Part of a small language model's weights.
Architecture: no position embeddings, tied embeddings.
Each number is 128 + 32 x the weight over its row's rms, rounded and kept within 0 to 255. Layers, rows and columns count from 0. Numbers have three digits each. The size before them is the row's rms in percent of the matrix's.

# layer 4 attention output (transposed), 320x320, rms 0.0281, rows 43-63, columns 80-159
151:099169126111152125081099153132108177090184114093197121100061179155146131130130157129173113142097149097158150150143132067117099158135129118101183125099130162152151146158134151104142152119101166087131107121127145162134136103121170151128096110
150:157145124144140114167077117104111157127142104125161119113156057101112108108095117194159125153123150152069151131178111101103062099137094133216133154149102128109131154141103180151085105116167104142120123165151129136136116147080124098141146103
138:123123154129147091130167111140158138090092092151098145102147149051097137064167185144049145111107143117128037103069092090111129115127085064074123166153165138122135141104129075121145122143122076166093115027084138081088145121137115113152159150
125:190104153148124102106092106088103133135110126091164123155163107130112171125148177111132163156096143136087088098173076131134144151134109103120173149157117103156129129174138145112109147129164137174114066131116211099153117128123137117146159090
123:050150151093120135123146141146092085145110104066166131082144222080070119126165113168151110131148158126139174133147138076176131128148130102132130135118147103115153098154129104127125080078131096149128167139079081121107112079078147152168128130
136:190166127149063141122106126068111127109105066127107149146101051119126143136119138147142116169113092065138099109120139111076142119097111161104152160123133106166128145110127109098151179160171101130128115115135139151067078118139138089162157106
130:117106124122102150132126158127088083118106144066156126192172180131112138154156140105140137123158111083130206138156139163171148181104155157120192104088101150133136113203076113124107137129122132128151127153120085130108133058128129135143123107
133:098140085100113164110126141117153117132142089108131143082138213163156114139112150133159089171132142094157147170135139186123115125153186162148153108111047160159172072093106158131135104077122149135129153160135085160126112150095101169180149149
131:167116082121119147101160152115202148127186163133135112108143174164180106120122121069130170143141092098135098132078133142132154114115160138126127071135110135162125082072135103114157108100094109138123096122142169145153153181127090191128159162
121:141126130158146126167142121129134130106185048128080138186127124126148146101107157176154188107120141089152075159122181156068087128116151165102157145097177191134120098137153139113146212161113027096143127098166090122125121117035109085126131123
147:115125096147088137114121137111187091111070096120089115105201191050133169147133135144093095110145154103163120126146083179155118136080089124112093127087113109091133134065079143096158107108117116177096130071126146075123088138122107110179180155
124:102167128113121144157126151160228143096125147136136143038158185076176158138134150122110141151134180146182121162142099136105085111127075123136142144078138141098152150119090200101168093110094132140100134139176146131161148164092105134136124149
133:166097122117093177126105122119176118073140099106106143139114116114146136111134142078086135121147087093147120129111124147095084087122142164145160108103098180170110145100104145114111170095105131089141135180130100151147117123092117148153120135
115:105181142116107144087096140108169141134115162149122118060095132184114144162145148084143092124147125124123145144089121116168172134145153129141131104133100102126138091046118125136139035129124198108125084118110178166108114157179135196138149148
146:134130119132094157128160090150099064137136105096108112146124134134093166135101096168168073098129138107165216142150138151168118122112170135157099109121141095129095125119149158114112128117171163128125162165119111105137097114093143134144087098
129:164110129118169112154186132125104170134111200108163127178170116124116106125184066098154117130136119172021153178131104105134140131109040120145117105125168108112087154142122100133106099153119053156188120164126102111125188091135102104135119149
114:162083139149167103146122099149138116146171065120136120161140159103171190150121150147114163159127159148165088109158107149075092137153115112102136139134144132133143153142173180107187242139103105158122138100137149096195129118097116086097128126
120:067135124133124155095095134121120080145108090178072134108103117159131124141121166118129104084132146090190102095110194177121130139157211132111123119110073161077160095124137104162143132139078172072098169065117112141135078131141126150107144151
131:113116120156093156102110097100131092135093148138111131157124070121097130123074123095101118047098116084200147080170129160142152138104210146114127104144087106118123092123129126155079109084123189115112118174073166137155047117156133148166114104
107:119092126140129142112100112114156075169141118137103111099083097170117137123106154099099119100150131149132106097111120172185135110174211143191112089162068110108131096066160143196091114101120210093095146167105129132157058136135131156123128133
118:152138123107111167107115153101217141131155198148129129115133086132184137149120117028143135125145099132113115174099088139122139101106120146161139079121118127138123099023090150104127063103094131107143057165140185155166135187180100166128143166
# layer 4 attention value, 320x320, rms 0.0278, rows 44-63, columns 80-159
143:126146134108140080171162108148171096085111125148099106134056159161094141180129108099143114156137094150128123115096144133125167122158181099082142139116140120124118128158149150118179183102126144087154109110094098123062169097133139125127085132
143:143162139178125157129105107112147139123140180122179127113153086113131097138139066090203124140136168138097192147150121132155107123177152143155143122138101159126130152150160199179060137094123165116109113228166151149172125129120133149130116129
127:084170121137151151147173126109132118106123134115136143131105131156154109159110042114108113099156094128096156135122162113099108161147119122132071150150204172118130102103122164151094112101081101114147140135139067105112167135147127197164127130
131:115148167121131134082120183161110173115144134138122127123123117114200152118057140062130156119121091087166105107114135117048167097103150093122138110159117167139146124143110153098132170179185120129126072032154141176131127147149132065054088161
142:090078148102159144182132075136157141104187167107139149133166152129166109193121127112112122116145176204135115142153100103121118100174121107146115127092126118126103187113126190128133093086165153121109107117131139075216161128090083193128111140
133:104160132139144142101109181121116137112120148132091147074073132097196121117072143119108154105106113135140043123104137067044133096091080109137134100161184087133139092104178138138145151168186101132098152073128133151174096150103141131072116176
138:125140141155114152100146175130109119122116143157078132137087096093124135116105153109121150102184113171174095075122152112097148099101114072146097126133188096088138109162142110052143161176158161160134064094143122113118163114106110025071120107
141:079142105132088176133134156106123094159086083142111169143161087122071125134138138135082111114144170145126138146141155167094130193144109123141078164109120163086146128138108141115141149137083141144174128175137093094130121129127130055085135099
126:135123117094113153165130086102156162108077199155162132078107146092138145172137153090095089151103114163146180063115076131161170120123098088127109132126124069136128153125114113113122059066136187139070102164067145096118137117144116196109087136
144:153140149093150133093079152133158175153168171095095102132080082125067087107097113075193136143142111152129118165151132083116086128169140136105158151192115134108153138128174104161130230149141076131177083162148158151169130104129122118045125106
129:128123132096160137109112151178176095190125136103080094205086075141063117124116113108168126103159081097157141117136155157196112153165172142082085135193157128091132105123177122136137194140124099114195072122101138117132106109144110107109109117
135:098103152134129133169087156176127099168110194128101136150147088143118132149076121095135135124155131169146129099150150097143168095130114118116158105136167077109122122170181133121173101104181168143118147101117148082182109081126111148109103143
121:121103084159121142106155150139079091149160090087107157192194096148105094125144101150087140086138157132124125147187151172126114166125158157185060134117142165114098127175108117098134181134071067165138156117155092098144143151082126063124141091
143:133133193072124098110058169146099156138136142125138136122132148119166122146107172108114171145094113118152118078155088105110153091116125150144179145172093138166162157159116094116177120128171091102127109070114155158132145117133129153101110141
131:068148158133115120140065130175159092088112072144129112049121139126114117110139112123107145116152120126103127096132154113100155139157151112076156095126100180134148141129158149161155167103144165107146192131131093164131089168141147121084078157
117:126166131083119133131138103118175174151103156135133098106067138131116125107115109127108096123181091087117176122107141110200092139132122117093091141174158111106123101063098099154079052077122133116134026180080140140087128128173111211177142105
125:202106091161111114115191136098086172145167129132173149159126144097123147096159170156133098156101168135165127140118102136167089137081123151189120149112132047107125132139092139054091116163133124180099114160138118129097125115114139103180164086
128:174082116100122146121098165076069156121208130086157152161136137144157148159136134147142128185128130133115090131139118104098128108118084166161147138114108112144160153169134107118142159196177042111092175082178149139090141109106138119141171156
115:200130128133071091114164159108065155127091148122140129168150132174081113123156092164167134156115149100116174120173137136144123165095146136134155181104152083126111128215111083072140104133089090161129125135161130137058175110119172093215156108
126:101096048152097151127108173168111082139122089087106099164178101165038109145131119166117096099152139132116145143186172157164119203133158159105070104124125147090091080199180123128146199136093110162150168138113080087109095126092135160107117114
# layer 4 attention query, 320x320, rms 0.0353, rows 64-83, columns 80-159
090:098166130164082098171134178173098094126161141139146107108099094136117147091098172187138021157173128166064139116146125129135111100169135156149143122136081217159133151130105186087121149153107156135062145196151130113144142064143157156158164121
092:107165102138131097140065156099135145117170163171184135092102188179054130144146082120148087145152131120088163125118134113145177147118049142189136157107157136109103147127126084120146177115140107058103094066093143164139097151115156168163205152
085:148128080156116065168148144181120119105160162161093132069078121217151146076124141156171071170098117115097116113113147139129153104092074104115158116099164153104097114087111113118155233183162142105099148064072143081163128105091170084163191117
090:082097129081111123181072145174128141105171124138122135111131140171134140118138124159160153115128169138109091121127103118078187098119135115040163093114103255140107181108108094124145110135193102132077107160091166131115130073132123101091173127
086:166094144147139104164113141087172147105110119175133131122131137114153146098137150112166151099125200139146130154122034148097161102103089097118146164182156145142143176120091186120172084089202121137098142149158189102098167134119082105085095103
093:125176159142126120175109093127156094107093116050153112133171110125148108101156133132125169072118108132121132185087088103067183155107092108040115163117125233148084094138149097091103112145119100113149118125143134190075143087164110117132145127
078:071131108164130091093138141162081185122138119146104102107138156093105082118106161139137061111126103159075127108106154180151219132170160140169129134130151156139141086137076127142137160119041181067146171090115137118163093165104216135131128192
076:122107087160110148137119116063121077121119151154185114161106092138089137118188135183118080117154100146148125135131137130185158153106083098117087132152137081160105142110135201073089149123111138128074103133094147105139086120110125144146170102
086:092131087160106101128127131103107175146168127158134168163138117142090037098174075130134097091127135158140149162118097105102209084154058115176144192153092175131160109143136129167124116151139184114112145119092101143125132168118194126112089111
094:199109114075158152119143103159153071136148158063089106127141154168124174149158129168141126155099107080116162132095179118070088162141140121117096106113107120107104119166121096095117172147127024140169110090079086116120149107118081054141101183
082:117137124119113174104108091126125151123096137174176096126118198073135195139138082122129102191139154116147146153170124107130135165138145123117056111126128080114140168115158160133114088083114123164097110147098114116132103115091075186125156149
093:123129116174108152130150122121146160159103125140163125106145132074110066133087118089071116138106078181133118143104108154126147139099130116102117121095133148124164076108105146119116154071049137086111123056159127129162054159112124191144107154
084:091112165120210114102151150144179144123156151102145207054134104181107144133111107086133091116170161115121086087107130179122074119156182186176134140115139137078134248124139148158115084124161150124119110142105222100137111121141075142101146134
095:150116159122101075091178113111048051109097109092123108096080085149140225112117151174155103164121131110103101122149137150216124174047173154123137092037152116172132161099125109064075090179156180132119106137112172092101131117169142150154207113
100:052131066185092130093119132120080181135150110174147123108136139082106061120075132121106042188128088182127117119158134153164186127158102123162113142119101114160133127118134159159107173129062196106122126133145120129146091171115203121122119163
089:097114116141066147126142092075057123114089113170164112139064087080106162124154189152097103144090164155153107087156113178164185091085175136134094134130139086158202131106111155108087047119175204132092132167169196099112129103131117145115140122
092:070082150115142195145101101115196106166101113101117114075158112086148040167158129100084190087108145150144078146088135126098152103156133080093122112140154200144082081097139137132169171097161146112153127049116102127104145144103118134122120089
091:127088120108118132161099076105156195142115142154101144158112113136185100157117136119094213076063125111148090138101131071109143105126129124083103126163160105101139100092101111151155122101169165139106127065131160157161136179129108125161111106
101:099090086124132144126077111140124153106137108163116072150149145118113151152122104180150081135086136133120159112143129111134165137161173118079076124192137162161115106118093073063143171110076083122066098124092151122163106120095149107124126181
080:117137124100098215185146097224186138151133162160112175115133151182197113131106092136098148088180099121134110133153138097052062158126151148039105060163104127107134121068117208117141150114143051147089119107123114105153116069096053132106107082
# layer 4 attention key, 320x320, rms 0.0344, rows 64-83, columns 80-159
096:122143131100119176096118129064151165165188072090127051136138139094099115156143107174065146148100160120127132138158106092166110150124144101103089173113121113141138140122159099117086163120147136157127132125120168127133177122047127115094205105
093:150088109132137152147152132104145107135078113076048124138123145114064098129080139114128094075172123149158126135093101109111177159134126117133098098152134138117131073154146188130135086110141116053196097167129101127093153105178041082133061167
087:138140141105087163090123196064135126099129109086112094132061162129042147128115111122101087146174172110108118118134150086106122115112152109158115176150137123151103109148190192141155129113136121067223107138138072145077133103123133090108138173
095:139078147116176109152140126105120151121081127069119142141122171160076172132112126187113108125133171102126105084084125104138102113146152110116075155148139152135148128154113101114135147174103136076173114121087122133135120129105137094118114153
087:127121132118148068165119149128122133115108149141114119146135083139141154094123178161105143145141135139163131061075106147123158080142130162119172126142119163082108185172111107141132149179112132138126132098132091158147112091172168112121067177
088:121117154107151035104137126182110112157179097124086169110153175133150160094157129162154120126096128108130143110172095123139128153138162141113130091117146134174124167169112143106160145136127121096106130123084186103103139146125177167107127078
074:127131157136083193154102124118173089139089114152151078128117057151122098171092139087116169161177134157077169183109146098124097143153107161128109125131092131146108130147121145119115083073158075128183104134181058134081193079158116154169145078
078:125122107145147169095115146089120117126176156142072140122141179144175151064167109126142097098152110089139119088143164168146105164108114075059137112142180148137135151092131106120141173141139164133147148136050162062120143123086093084080175166
088:138117143132089124119133149155115131171145123131133100162129177133145114169090153044180147173160095131104121117158137111055139109111139146135082119118115117145126127192128145145167144106141081123255152123154076130090159138155168124149108093
097:113137158083163086089130142148086077093156135103084162090059067114094147183076123116095121106108108116112082129132114151227114161116132183207125118138120115121136078154160159157187105093064203075096150177124103191149128106095138155081104172
085:111168099132154197129131110105148084127160128106108199102126078104140119128134125136120139073096114155182093105104117135111139194110099125131157100145108159126109148143123127155121185129114137224158189138130130091113127149157071116128124178
095:119119170128106100128129132117138078104107131159075156061154092150167147146150116099164145064125079155089152185136195156125121127132071151120111115133140150202121107160157089124102090120133104164131146173161129107105133138169158117115140087
081:124124120145130150199125053064169171109072148161163075115116103118077083139109151163094136108133151178136151157095150104145127090200120137112106141116144126119144085069083048106071149152114121114107066103094111177147140150149103050110165146
098:151093128132142160146152086116150141114168136131148137121146177095147130073135124136103132144123146155145093118110118115103090015161148058120148174130161144200125127078134119112140163121119162123129051126106190112186091110101113025138149111
101:112132134143086229134102163094158096144098116127138069120158093133110093160155119089136148146167106131113171194140184129121126194132107133134127112161112112101114085117149151121107098091157113178177146149163071069106128134115080151143142096
092:151107111149117165144127123069150139095143147099147178116139155120220139089137130092091193110135122144146101090119119136137109020108081061111145194139138164170118158060144115129155167117135123197168099121111147093181071153104139037123142126
094:144139142066143042110106149160096110074060147168089157105113135215109160070117140167166095104134135143110160158098161155179130146132124177118161080148151158103125142148136088132088118155093113138106164126111173101110112139129190155090139170
099:145164163097135067091129151153117119107135191103135203081130129155127220113161147081183111118127130120089120118117163129110127093106110149148120111149130162117119192133132153114147103138145116136138138129104139149076095126147143149113162136
106:113159151128130161074122161100120062160183101123057128122126111120108202167116141115106113100165143090112113129124168140155062162102106152150122086137121157099154130153144155123154101137106151130173205162143097071143131075053094169112142111
083:125188122090179118073108110136110160168124115116142158108129152144057142089124104151135108152092110100135130154113155124133110156151140146137101118121132117084141121143157048119085200148119131145077141122079140134089159165118141098083198126